From a checkpoint of a small transformer trained on Wikipedia: 10 layers.
Each number is 500 + 50 x the weight over the matrix's rms, rounded and kept within 0 to 999. Layers, rows and columns count from 0. Numbers have three digits each.

# layer 7 MLP down (transposed), 1280x320, rms 0.0413, rows 1071-1237, columns 80-119
548433402443498542519426525471488542467531433453418509429494458519466417523532497538493467459515561530410491491547475434
508565513476496409467487613436605391482539429563442472484451580452573529405525435598422498422554525476454495589498462440
486483575435492522518520527464512526592471519500374582554541543520529525490473549530418523507466488449545529517505482446
537447516478489484482466488488529440472549488559456571484461472458496467484493464470521577533485577442579544505513468457
485518429470552454559476542556510506541463525464531575475497520443533472410456528523580437458420561589499515413491464562
513498546442501599452456413592566571526480511376493592473509404502510568468472466490449461487473425484493569441527521534
495673526555530424506515489518533505485558554479474458549521528513434557490474465543557549474382436523420534605469417543
603408464532459518449529527450515467601539566588557574491581478531588457479411476536488598518456529446576513499509515478
487531410488516457619454438545486446518500486496475488540444401487505621471444533490587523560474511481429468544527533600
537430501484488380405488387495477548524383503529565579481555511499534496495527528470455560538480501530505487397510501466
529516516495534443493556507547534552474442507477520523452502515563465567461570443607578547535399511499479516483365456553
474389518429540479484450569399545521552521500475491486452420563489463483498527586649490595480445533539471494589513559473
443433557501450507464434346540571556483505452503531530549510456471498553454492522508549439610523504448473462509490556483
462605490498489506451530502501474460525501469508468511480518496566533506503363519569502520481588475576532476561507568601
519379525558479467519551507510467488529553475575530581473610436454520510507490470487517488513502513494543549486507484509
463404458513553397517446514405581504541445493428674622535534422502543448508508559561576640473550549482432517567521477514
451469470476446504406559490532506479509490523502515492515434489559389476518539561505456476472468547456482521501524503465
506546482485359527491493453516525521408521606493533524543599439477475463566408476441511598526550447550460522538600441495
502503602498503532512573502484376467589454450491409459568530531573410506509494556488549513463529479540548574521501506518
479524493505413466432472438560436523528638482465553518465472426466484542457521490400566493501571469496552570573562530482
522501493530509535494510515504531455486430484488548483445437536537485576505524593563517483455531492556491391387477535570
475541548547476447589479429461449482468518575428515485433513535498394545568604490657504501520436444502480427652512566522
510501571485553470455452496442505446457522442516543512487473483429585572504575455413502446541477537494468416456475466516
474448483488521501543516503479429392483425419442502464423436567578483533436425479418592648447460508483520453635506549477
570438477515499440458462480544420402495529607555544424445419502540456486529471498551473564445446484506492524507468574552
526485474432495514568425494428439465498511473503519464586563572508424504482460591571453542504398463437480457488491586455
534548485470589523540535457504407505531501521496527411491470559472611526487467470572497437546600509486467457513431483539
530444475600552575547422582538584464579487441533430467393568582472499498443648500576397521429493509500491497520491458548
563544491384464599476553531443506464502428443424452455488561458555506514442465590504543458462462539582526510565506593439
526517546497488483522501505577596493423490444465494546481460445483433536414419530499581420470520379474481432588477521519
595504432515568560473510492558534495493398552504502461503498500467546551466490447562529505529507438409515468551451603426
498490394593528482566515521479483490420537578560522533541507486495363431479573446517524536447447581503427521477482495484
498514608526506464484567494490531527559509527496567458426557619506390422471506500601477491470514487424459587515467498508
596524376588593514457560592440507521389550504534502599493520472521496504522482489502500431513504532391509508504470495353
428506521496614559509457467559645536511532428607537569511458496508542497463553536567471528535411454516589513473547438480
437464491567457513558499488518483525428470435550529448524422532479545448468526438536578402479468453487493524517599593466
640571486405529476564451616516405557497626413478499445411457529429490550465421576553474486558454550464585528465463537526
451535530548588464492406526495556434528472582630531512550541449455603479483513530525553464478471524533464552473486537455
563558474515433506394509520443466442513604414495524494460467451592465461485555496473481490520513475519459520502551428533
420480498520509555445488541506529518528490527448523547481539526519361515466457548553560548571430560487550488467423486447
477496535522467520452554519434477418491583482496521460403554515537449541478519471513547507559509416476536505441567575506
475477412535485422569504539556425444504534459457522457419537430454490431502516456573508391463423599456491507506509491504
523577495488452547461472542426505547534490461523453546429511495485443492514491477448526458543563544503534466561570417531
464559594501448453443447468556468562434455556582540470451505491459433515442471446404428466507482502478473459522454589492
508550512492487528566501483517501452465522556455489564541495491508527564555446413437476608512524473490463497437492487541
519534479467542385499474516431406444501541585457533453461466457534451538534400541484573520554479448539519544477436524575
534503495512435514556508517521472497512554436476597550603453431561581531415489543550453443570528478603522473555505561592
451523496560514558529491430538498518495446529532477455571501596554480505522490507468484478509509546488483517491571495500
399484502542465522442543468480482523561474438462536513533455582486502605607505506442617528483451432421405557539579424586
420538480603469621539478465490512513566480481547439426521501425500299492525453524461460530545428536565460492484537516498
475414525447490525448546534501476499429508540472610493547492466493444432519460384438479523491525505523456511512531518552
428445452522466520566574412449408432418603458532501478444530508508517553496560528567478537406526428486477533494500544462
404492520474482525477554439532534556542492533546441461477593541489475494542519457513461545425507538453489560455419547550
556461495515550451521553473496479553519457545514501559620440563485566381576490611462536519583606477509460561456470568500
512533523601537452556486483534469505469519520524452486529419611493414475534558515567446537509500541436412519517522488507
605518447550528504517473438607481473524611486519520458515548475492505512466550486477586437475504583533513603450503495552
590599518505463528433557477569520560533611543489439467462439513446471514402551554583504511445457481472465491415558491510
536496470482559506425545511477512495514541483518587458536553440473557463485392481471471554461446593479449538566501489461
555453507450464607529470509605535453562401466547568534469555637457634553497539461448469513508429540586545437505464481504
512537544524464486493582584564424501444464454604416454588465521523548535458512530547455499520552370456421536471530498531
445407513510506488373562516550530472474480570522549492490606576424527511428535552449499497450438481472496509459513488561
506539381460535470463523502516537529461539511531408528526470494545581476530483578472509412444519463452487552522546490534
457540493564518461438479484475555487544503575444539547460527455463567534546590503528556473507512543413452555450572536531
486515467420549518505497489525453544529525506483428512516604559562468544543544573582470573386418500508496495416553394575
444390357594463429473554491434543529553456449556507581491415525559480451457538552514508432529458528503497429480473385539
524557593525602505515525444535565516529449505480498464534478525431601451502597404514399579496486467446506479523558538448
474484597529580426506480566525513539449415544588468555554492520566627502492496440520491559475517388550405522538514459627
424459465428430506409578465504513516457408460495504496547616530414458470502471571497547494412555525511528435534568573580
534491537504498536454490553486506378473502515490535525501388494592456496498515586372564435448479565505497581589482423494
536442461609507598487496468485566491489532513489486485490492412526538438473410483563566511524458577506476510488434598496
447544463510501447599439535465479492538481480451476525481402507518523463455518508512496520465516471584519476583479479461
460489567520489523579433521486460471462555555487507453528437509479463504575403569501480535466502459422479440513550404556
424512443576471493591594526526528525435479451511584514440499515476490502513428525458526636601465500530446525466498426557
489448432553554513346501439509510596615490485498541506541497439508438496464542523593469463513500585552517502478595493554
530520445560533451510421474518488397529508518571392463500458458464467529367509546465504505502513436553490465417591496511
483587535551448428483506574513549532459470570493412475517418597466529462507483558499567398468595456544428462487540521493
580539492488529548476425532375513499534520493503541425531410460488457498357499501467558439453524488623524572390476496428
491520547419552484472545503405510429528448512493453534490524512526478384529503571581507472489486566568480522478403622533
509606590406491480506561513576414519545487516455426483366518528503367581486547472625473443492530525535567423588561479437
594554546402508477505446454582463464455552522498450350475467494560480556484540528554511454471501534580521521461534457494
486579507508504515461478561525483542490519486604531567528467491565477436528548526606551495522531503436463510430506450473
542570591515466544512453488544551569505482514491524547471450436457500493528515489477440480565475393481489468540490476411
547451522513457642497503528519543562634529492472518603491449447498509479448529508529369556448475450507440481539546452557
445452449500489486490569486455594510444512495518447400537478391445527520614576541562542542523453448491485505499546463409
457510468458492491634585524434489433560499559512517525528465503513512459501512520372415518490518527506496523501474462517
497497446546527520477476498480536456581519426541538571475490456415423500514454594452441480454475586576549569551511482490
519424448536446578551461504466455468566537459521478499561503502464470500507581422507402548501462562462496382539508493577
433494478466450530433501427463478483465501532516485531501519396475530536480509549495474566484499427558575498513421570530
517497520554479434465492516577561432456588494534473440463500459538528430523555533522450480511493413489564412517515453491
492448545529571405541515476540534480621480564564529441407478529468433554588447520520476499449508503518526533464556491458
581455555600609478488419571519594451491554455449545510434541476502544478541446484532529523490532531555515496552470615506
473495462394633424404556502451500530584536545554500520394518408475509513559511486397458475556557419463379485451457582471
359522454467479489449528471504387505474532513425588510550462555484495535497497547603548531525370441481456508471568375394
561452503559525480517455419608452390524607537539486573584472559365467539433551467548572526524526520610494450470456550476
479402445514404477471523438507398557495493477495488510486533482519558575533482506477464452501372573439566476410417473533
523527438522499455375531447510498587473449504615440483440484555559441490433517438471472508483493464504547529569583485445
535476474600485464531596436570466516581439526514455521520452423496470507596454504647503507494563515436496518458569459480
427551468505423499457464434616463551467507581414511455483481467468476471432512417509491560483502352495451535484523487520
429534452456507540490486459535434478512520473527600508551546492485490523519512452428512461504458485554524506498534455455
524440400409527453415502520441516459507547474418451507515526509526498532531467601511551548507505449544455550491464460599
546474526388546460497553545454458481560427498490573467543551491478550483428533511446489474548484478508571480534528562505
460473528493531497443596509483462523522437540484483522480571540490496506508481374512368530451495531429489451547441457526
505563428500557497435502438462498452561536578561482488483499516497474476518505409539485432499487455442520435471503515501
554463453507532498480423596532462486544455563472516451498562489509475421455557440549508470499538590536487487484451545504
458547516542460474534552470518446533510517500476525477498521522446607459441516482534461414542513477496550594402569531465
570457509552446462467526528504425530463479478522563468548477637560532515425465546433514516482469407484476496565396536585
513512405492504423498417358503466495536580556500477509461498498554472481587419541558554509541460491416508379460454450585
481473507470511537557417520464527560561456559622440527470452493509527473538493544439536448558502490444524428496488475446
507541497455544495411523457514472525381487503474488503434502509503472496502415529498534482504452539528488440524463571432
492477541417485551420474583559465494499495417509597478458599515512558527479551478497573526573545536454557530457474565394
496632515446503437401427499508503599508544514393514486553550503487514529484513512500419520525455573623449442524549607458
515533488513544533530430522448440538501533484481448501577428520569557578603502477523489472496535575469465458619465527551
478568493427451524518495558553481524546456542481511507421484505480485518490498455542537573414514468496501446491380393490
482462450463496496541489449432349585532378471488485375563494555547576571502464532555497554457514546554494516605504494489
479491438575536482483521487540549533540533457463461463645521464544466506518440447492517410517499502471516397549569425547
442466501460478497513506433582543448482519508404608542475462492481449589538558486540491407460540508583498514558517531539
567471515499513564559491567551478548452543459457463477498456466378533491499439484545507485551435499544459468500537530428
461454477488507566516510494544478459395451553456539475411527480600452480472545468334439523576576498551472514449472520485
561577557501580551468509505434487497523465517527460489540503501476491492544503438569472525478462489483504532528489511472
484499453566512508511449534583586475530425544499453492524474591461514490486398518488516425503548557474498454466523521471
433461497501452500443507553550415664511443519581492531514444542574508540502512428583571466492389514448436607574565461453
416477501468407526467467563588480536505468486532491451470532442456464454493458517536431527546452567470448467531485450465
575541493511502492497561534557454487520527540465450431542469458487499440428492481466465581570554479530401440458546560567
444519503408528435507508494450497471476464458460445490564473470436485500528484448471554489474562510497445527507395416557
433436446573528563516464445524551525586516470448450540512483471557573493489571460524478407569554490472477414514551394486
536561474448499584544412508434490575501550494509522567459549559574491551513404538539484412461443400550481498499543456561
482578503471538536499485428498458523501515523440494447541491480474483553395432499484529452572551436591480544490530470488
524452504491499549475467541493451492412497389473561468420493499548598458536600448429490515533581448525538495613467439488
564497509478533495541547451437498510539533478475447442464481482485465512443468438451520531474451520526511457468497636557
433513500450480535433529507493416506495420499534525555535560514557526437369582552475444563478453546472572581390470557537
477455580486511509521446476479497477487505493467583517526552490493432438508467617484485532459548513476464516478418539546
460427508456578543545464463512526495443461510453460519439509478520578471532610487493492453437581501558524460563480457439
527461524519551539578475431416537601546503615501556519429483528455486472487554481535512489420516442549435477473418456439
534514607500597506535445566425481510444482540506555496527493530513521515514506486507466477508395455442401555460541542456
528459536472528479515441504594422368440472524527506483543621495503551517518490502523515524545524555504405423488561445529
513487547514508498381505462518464510506547526436568414465449446554514506508515523475524560485487535505584582514563429627
493502528531403532513560508430537570470406396552536441487569513516523468541483543474544533442477489477532526427446470484
522461486492547604453487512537477435551518509502563494486577497545564503523533484477404432503482408441531544498401524400
527499511508365523425597566497520442420568525484466454570539470502375415567505583497587565502449562473445592498528455457
371557526479533491490564510459519546500459543446506474565491520463482568462514482528490483539489418484524446491515552487
498409486581448514510565480481498629426543543482560538512503510536475556562501525488492482481439528395475547543467433517
539415476621527507546525499517484573461526620534456490455504458509520577476531514512478492395530532526533485462479547531
502462623619515489588443403536568541484551437452526484487467492482527416428452489535439521589475527514391455451506466518
463573505576487519457409529494523450481538539481507420444460639408441426512553522400518458508395448510468518526483540487
491519506478450486565568488536580490545446486569471527619488494541500493552554470440453508448500482511502488549498479492
467460518524471511482469429559477501537576431548572480466362456514434492434516463440512423519462492472413424537605526503
555490518523490485443511435539512482606490582512514520467527496448495524430562488528532517491500439430475475498505503539
587467556517425508476544541550466508623528496505393524520427544496499511493545511460445498433449529589456533453485510332
485507444412612535546499518512440493546558527498439516491522531477515512517475558486549449553511493510507495434445521456
532470477548524453423502469519480562557547469480436489450535459539552396546458506524405471548504479477479445496496495522
529528493459549471530424517485407551502453537500528498444502476518542614563420597451435425578460508547525535465500568544
521390435568502578533499526520444458419530466478489494492580419412570485489502570494542533563536525483452484485491430571
466632472469468468478437425566553543572443490511506442467537522552483420484531555535458468497459470561522460508442375461
530520425469480479544554521501511467525545457476557570438534578582480497439500513544474455543524548522476497521506598444
483483479583546539547538432446450431434580506540513535470493484476482486512541470505495444552491545466477475504504442492
594429527454452561523499469440470557493569432577399506488516568498459538477530478511569559413548606381497383491431553524
427537500558576450475466497490549524456512521380491460506510501436477540461547482545521502452529444598446536405485585496
491463546437475486432457571537436530529437559543411418496579501497526539519473526438519506410451363539488441511465538514
541489433451395536524487493498543520606510585515500450593436585544570466488509517438575532555487544409453534547507540489
508483531442456554499509487492490488567505518489506547551423573527511462481548484550440561424498442493497510426568513501
591501472375410507468514587554562471519532498504485453504605560607418507491519481439574497437532474509340552429500513489
554504536489496438543487517421498582495435360559461503454543523415533528536512518523485428539631520495481491545547569429
518475543594520465482484413509484506503510599504462574496480518482478551406487490546565541644491524506497525439539559496
551472595527583573479460586493583488521473528533497422590421458516502572568558540545516511623409429457556523555461513488
539458421486571496474468485474507574547475495555486514362449504552487472516510540465500508426497490533490509398482528517
606580506436556528474510558427590476458458487437561511548518487497526470520515512477499585555491601572500410592496553493
478532470441519508471584476510506530479435537547489513501560485418619439592518472404401544484605549430487510460541540569
# layer 7 MLP up, 1280x320, rms 0.0413, rows 1072-1238, columns 80-119
518499482468552465538459507498438480408498548461497479519492537473492461467469493525555520536562469530455564503530508596
495558460483451542463434433501492487588517459605512510522476484460504456493443558514476468573445468515475481424554492509
485492526482524570538514369432439558461486440499526464465518547523513538439462531514517529488511522590467484584476495417
536491499524593477479535482438576494496474478570436599523470567536513415523463505537458520446429444493431508481505455556
579493460427491470532589508433479563438568461423455540485521507533504571491569518608482543550526459494497524511429527618
484530435524469470520523446527447515502487418523475535431422508484470508505474475446508467487535445514609462501447525484
468538531494470439460484502446551506532431562466486430476452495622415463520493442443603591625440533436453485575514510524
492493534483394412460486479495498503530504493492464404560463553532405439464496497602476503553434508499589502465590555460
429485545485461595472533481504505527435510498520501467501501541479492450433465527519450526525449534555439470555553449561
455503446524523586508455518479502436557570451589435523520448452460493539484535485485474552540570454523594463480487480488
461511558457456484545473442500513406537448463486482578541510487415471504550373517554456492498610436524506475531432567542
552527485449512488483584527480490467442531469492539490531471376544504486451464594513439529463519584572478520493512450445
462533417538482475532373516548560563413490515461421522509491606483532551559527478504550504523580530536518491475482523467
494512495455554441503498398503518475529481584469446499512446518484537546463460529526453453443523420533497453406489509455
439524562416432552441461428455506460501555502537432549476480506502483417518446509547559499459551527448531491483574492545
526562491401488514543462489552476522470561453451478509519507587489496485478528564594512531391523449480495557546421508590
492528501488506480486429456404481531461490583379597431484519539541487486469471549531552441497429478477527581466515619519
473407473570484503489468529466539521590521426426567488468543509470486425460447563528461467486520485395457468528435490441
488449369503537418489515522577514503567487458501536551489517491507484498420507601538455530460527556436495466487460412452
436507478550589395562480563439457467528474466468427464489506474490546379535456429499434523482528516513505531378558473461
588563463461449514543482528509497505544497542436537519544486483502499575557452475471453456518513573447417502456519446461
493511530487572505540528541526528386512434449530457438558568521422446505455436424475635454427558522573460542420496561528
613569480565507472501518479422475484502640466449528514509514593513428499545533531431642445486454559500478497518516489460
540546508483519467544540474395538500470507452447469464504586473452463539541483441526540481503554548457545497486438478520
446488456565448406432558496509503477460470593535468479443537557449479486515630475478573506438466483536578428489479566489
521561520444541511496511604454470576445521530488494556515465530520526526556470549501492474476564460445501504548510477477
490487478494417493477538394582400522465408567532460491480413521554428481493542565561546576421453495476555475479568524515
491543608553469503522452530560576425497596476466453510453583546505485423498512601524537429423532477516418453521461476482
461474417513477512424466412582422475509579583454592513542501410472557531516515507539576478534536541550489503482468454492
479531564432476466529586511461490406419576493494456570476481505450538418590553553469472425605492440499517483472512485535
545457577425501533481607529456487525474603509505610449404490482522422538434546522431449492443557478472444483522553569523
422436426485533503489483491511396381469485429451436406535400440449545558472529571525578572459549576515516513541628512505
434460529446532426445499469545513578496529500529418611487537417559419468482416449556535534548462497592514591505449483475
533510494520503536404502569518394387514494465456479559545498496494541479567464576424530532482544500476452496554498498399
514565484450513498467515490363575570558570471495586390543546533468452504514480554496589517595657447534519539568346449464
506536383522492554519488495456497393456563522442445532584479482478517495488497512507419526488495556383497495549473496487
494493479474506458457561528428491482570528529537432471551486435473467521480442612518429506443497549483470476521516545472
516527509435494447477467481483453524599379415439517452541467566507605530465420525494450489473507525464425483516446541513
472474583548484438567536492476549428489414481485487380537512477410550525485483552552546458506488520489489433535516489574
503498478537519507492446474510476524453473578459554495545491557495509518497509567577505516494579516475516525511412573523
413507464455496542456544451488503496587612461522545535543400460412425454521519458468513490550522504555540487537556509588
494415478518446553547490459523495415490511532518512417519506456433460527526412543460466491550421446486555506461446453572
467574385532473526535437518458569584462632439407479532595426476479530512461456495488574468472450415467496552505553492552
531472453545540568483484581448540391512404480490493510489479490629455525492463555585585574457486505561435532443537475495
479454542559513528552560538588520493422439455502485594491527478416512604464518533536524396447483506513519566508467521418
462525516555527476513520508529455508452387450429528518437534487456459530510442481524516421426471487457534442591568558518
526547632430484512497520475343426459489496564624499433408641494566430496441486494591519560459510508579544568469510483506
573492497445545534555464521531472525594426525526480428532523463533533578504475528575512563427487473441423430485499499510
593566602520443455498484507555569548589488498461573518503475533551451480534479515505486527502480492494436495454450498557
433428478578471547498443545547583482495514561523438523512627502492565545471488559521448497460471443505502541518518424453
443632518537499514459492482466517514542558398508477476559454550546448534461394478453418450519486549553580555406543433448
545564471483525557467470474473527546522597571476452487567480501456582474508485538521468576517561472509571480520526491458
453514484511447482422479534456657488427424523488470520465525493441440476495531537520467486414562490538521407523544464603
506500476504491483470532525374557502500492510525520553527535466492489504455538417462470478564515471463531590407508491555
496365502571452505440488509396553461469477498409467537536501562481514489549460526603401407481511407515497431533445486525
480538529469481506477495550490548517509490511417467481572502532447478568382448503498500430506502518485526485496583582501
493549568560502489482514478421540545508525443590494478506474482516417481478487452485511441465537478476552476488506488540
423522461511532499520418459467522483529498517498432470531492516523514378457450512468533527501489525599530499409428492534
459442514450404486446390516499537468568442515441464585492546450537583469473554450512538508543563441566481388572594530455
508531544445562518444493497537490444466457471480449434527506539544412463536472455495569517476440529534583488485581591450
494486443463453502454563511450534503553498410463474481521559440476513482522452425499534474401570499507621496473460436374
565495546506481519537559564424521417454522482520478463518507411460565579495473581540515576481568518527476432487533480490
580454460455571547479473484451526440478378536559571474456486390496497518448413475442498541444494521578380524471484528466
478539547535531454430492505545464515521518496445459471499488531397476628500477436425529490526584480510526563548512525521
521544418570449550417416409590555483541400477512455488521489493500529536544476487442515388443575500464453499535475417475
484538462465579504529468465462540461532499502505465516526465502586541497429495421508490497430573566475494387592526479476
512535436500425494517440568497485494457516506436463500484567488560535520407393459484572470426510509491533529469531608519
431523433492507458473495454599494466562530459531577531505531499480491505494482530512597576479449529468524473354541429521
446495514453487499496418440500463536501465497515490498524433553501470480485573488522556406595481474447555498479496455518
501534566535537494587575474481517539482486522474500476462521592487446416502506455554472453497505510483507474566469513564
432547423411419550413528529645342478541663449515536606473467365589434454502490557564478455487551482407487423495460484499
581500538494426559574444460442438461483472533485413491504508511466564497466549459444506450540547504500540478576419608540
481535590518432438601493502457493409436440459561471496482448500577522383560471454474449487492491471406497531550461541452
498478546461539552436429479550463482512565442462497504534503503502437477492561538584497501446487529496505393538562524513
476521557529449386506455556488456547465560432513460526562447471549505495456466457529493425525529493434597517504583446542
465517509499516453530464475459444511518466557422456660509528467506422465626458469460537543482408434547612407528483440542
481466434467578503480541511613397485579456461562546491394523512510465596427532453583581480512501503475551509496530493439
454426471531454526482550473502530506545537578421501424464426420529565450453534569472532507485608471463510436480542497435
414518484549484486487453479450438467385519568529468591502552485485561530555499523453592524420449542541408498452393452495
422516412449510480554483490507616510452458486498465483446520569524501526495441551529537536437443473501429534531353412438
527462464494522444389500545489495456445464522446504530558474505492499515461479549467496477495577552534508466447479490503
544549492446562481419538464579457400461525479571548464613518501474558533435538486460518401515543405501586439581454557498
523530535507459503492463504497454550504506509503480492540532565466436501420393482578453467485508499460556501529501398571
593560480523512569397391514576503490659623525471510564493505439448520447491539539473502532510435561627474452524573533539
476486501551439508540557427555499533452409552485446468502458404554406530597569543540459525502548548486429464507467506555
527620504435568444478443534528530539513553563456520527518496459510487498497486522583618484477465500655421534409448458536
511429488534457519516517520545547431522478568427504508432529535538549519600490434399529568438532544499541468516595476435
494454484520552519514560388455428530625513510485425572468553477512504485503460465458549566486451619503538486540499440530
518572555515436482468398562405474471464573475448509485501434513498409461409548551557488545469467473537518488585622568550
486530556558430546492426377473550481518442587483452378556471500439450511467559443556472557520457470519530602486550432596
434461535500470544502575441465504525592508493493416507480456487565527512466416439455590543399532505479479515544431576493
550436465559559466554422482503537515590488524529471458566637412469605562518431514499529434445494565501462538534467564510
493512515404574504399477524584511560513615420542449522500429564503507591473520391543579453496470446524450597610583519505
505627508447456604463478518546537531559465436499492510519601485470425555537521527582532557486511576511438561480508539483
464426495469510558514452452496469488506488485521461629438479469531449602454587513560513484434517548522533495503524394469
539484618535451519472495523470452455473509424491561518464541456489445542404485568507520480441505511458540494525514462522
505476496554456590610554518415406475507487477428519566496495562536449538444444471529504514445413575529441520543473468566
462505463450576392542431613503464498511473598536383596511531453543582494491467529531565510570551532488486434488455486531
458488534484486499516550497506526431533474526490481500501521407546463460542523425504508495530492615571449493463468459434
528515523577499484421500515480520486509512435472474470487501494460516597540561571458442433472499533488393530473478458475
445557429409559528487471516487487477397516430451528528499465566457512491411598570523491477493526509451471527429583458548
458528545492482541468482514491439483489556457580460580485551451482510581512502517556508518477454502571451450423465500509
441599431498503492402416470457544510526502529493434488489554468445474564531518377509589449529405440559417506549478427485
455575576444574514456497427421509512581478499561448509552537413557468510463455456521551570525474471492442507537506517447
518481543469518437462460392503586511505462530503494490564504527547489448530501537557511514521529490561510534561562411509
577532443549583494438451469461506424524483518454589451479413547547528556597543559518494466455513539579527560524437449501
451433491471522455451459452466517415539569512472520503387518410458432455384522575547487500481450513507467497537575521481
485444480553561591552540472471457515515450519468516553551470430539533497518498404492491409543421501545541500424468530486
537462585493445463499528515469515497484522473466453454554482515434533469500553523572501487450539417477498559530519457537
464570571516503543510574445582433478523507537403465510533475482473449462593467537615548489456555421588539474467502506557
433515572462457519578600505462497457456544509507567487398513487476458512435512460532464661404541518537486522463555520457
454496548532495487430471571486479468494535427535490446539490484412463441514579521500546402463496509485570562497519548502
593538548527446575494499574536462440521608460418552466571543501428530534536513517580409448555552421442507486467477463487
567418441428616508510476464417475494596514560548451496415502522478556556431518546571475490489502527483486504527548426544
484513558481469511492519536469501549510498410449472534435549504509565410454503492536523509565514525482572463501482514495
440438587484547518327512475434521400574403524505613501543520450520469500436553464453532497519511521400522452522471454583
511442449450429384483526468597549379453483472479466450457489541507493579474510498527577549491423466487562509451551488511
513449567489450451471546528468499542460445496532408457484505574516484546494505559511466480598405412539412535580510475528
509513504469458515503466501426581490543469463477563402503514498489496478445484496458482453435455593562489582505521507540
582468483453495532488438583518520452430630457440544530446530341522515456500456529597539406475559499416476378559445499531
544460609508481566533536464530468521435501415491494586510521495466492593439468508522511448399638497449587521517424494450
481554522441556547463490534459481496559448529480437516414487490518590532624575491461504543517457458549546455524444450493
504585522476395456513452566492487461406523589513527536427413464428451565437471478438472491570508522471527501423584485583
515522465498534547468558491423504408542459561483557501457440587488553513499534438517575466491491531464586492570521532535
502380518506572413484586515589534507501545443466480527471538445474458473565572425542518447510525503405555522538516500499
450462453532451506464607446499500593467553533398482433544546441545582512569521532657407572545526545479507508518482553536
533418471498517486552542490598475466534510360473565453456509519459540520500514441497464545476558512450492472501524453546
570510545482441518494470560502512515478520518476472492487488453474448488496409544461506475550375615552545479452409476520
413543574518478404543516511549537506509385414551522460534522551516394534488512498459516427532614433455496449452367424613
403491553401493521463550468435437494455505503522508459488463444533585477527516471491524462502445494450503446510510494533
521615581553387497493457441527544446558457421472420429521575552455470528479532478519447485571426407498539453483512620423
429595456476482532486563631548542525609470461538505479567475419533515478505421513467473465440460503497457500518582459497
478477431511524473474497492496564467570443509495499539553527501505485567479466536481412582472579483515613589503497479545
450490453540454470455528526548525466491555408531475364542497591372434454349504460531511372589495507514494434673516545483
490548476538541512506550481506448442416485486543453520510496482523491474516502609429507453549510519589407514497468431432
602485496439524528467507606535543480510602463468422567553423504564582542453470501541523448485467558536474437621479452450
409477537443507443546427531579584575472453523541508476463507463635424489478447562482475544513489508605526430506514473604
516622470330539514466501491487477492503550420527487527511416588463524535533487479468540494550409442443521454498490503567
507400499482511500523481503578566532500552499480488523430599486469473438497461595561590477424541523545530575510507519468
462667541412470556500494459513536499562525560434443424424448506574506509446441428508489483414529518571461471460484444579
518566510460540534433529571427540461561530494569478601552464483515454489546402507456521505542528426491499486463463568497
444574540528563515493428494418524504519493472483510401382469491440441519447475523507422520427430492450612518481503501491
462540584537461494503540490625474561469447419454477535557494486528599504483501496441490579524549354475536471526548514511
572575569477517453453490451558554530464482531491556500504463502474458517513527528526493415499473575574483526484534519496
498543399443399499505466498491534517513450524536408543608527547505589474513450478455509497471532471613474430483450507539
419513512389433512533501574500550516463531408490537566530462537451550547475426569495551522488457535491512520491561489507
398476551450490412420575502484621415490566523546520508484476480469481622416496451433519468523486488509540581445472515572
504511456618448499514505563501527469539534436524507471495526513514453495376483469522521495456515565530589611430465563545
496531544434454478529476540518508428425481528472593526612464558473427465412570550498510498486512498463514570536573398529
489510565474455523479548496452457466522447512503517480374467516502548562395613492472534538454559542600537486468558451424
518472514508500490424500417363420451521586501437537501492567471414476501458506509555402458474470588547488472462553462552
528499495483457475453511504448489552499533517479440480442539523469512525494465535453528568522590540563508517514607569540
491455507507439555493450547530541467501506504493523430579441499504543528533544504443512509437486459552487473460529503600
487435455556449462521496504500451459505536511412576561533519479435457448477491594421523605409558596557580458576397540589
467516511484500630467479553506426506473500560544571529452551577517463553456469566487542611456464469503544441424500531516
478473506470477510431530492527515554479526545560508475540528493461441483506532403508536452480532481411455454546506500572
454492594568411529549502422464572507475484486416561474562498506472444489537551535478561519499586561474569495574541525606
533487497450515480530445414495505496513484406578485563492473426490513490484535539506523531489530460531407540558516512554
572573382427544415410417431572473491588479483478411505540393544519424591484431542495539514512520416488485491494541584536
426473505519454464428532392471590573548504435498398526445488422501508572532499507531511588516632498472581498559468472496
559532582511544512437540527525496492433518429424559463504406584521434564457563571492530536462379497537521484421530492534
476567569451453428498424648516430524450484493508447603504494460542476492558490573566531505421490502518471447455431434547
450525553567453472411449381435548527550424502440503459487471604521577522494466544463481518492559492536575480447517560459
367495453447464386531468456450537452467529516529433454594498445497484536433464513479487532569508503557537508520516468509
427457493507395473570331480575411465445538504409493564518447503524502499462523547467468536538497502529449553481563527536
552474458585457466447487494515461503522612496487529453482528432578482479439454565419538462507526474537642542509531442545
495438368398518449536479593496557471502451386535380459511524462484549500505468529528531537466476559452456440570433524391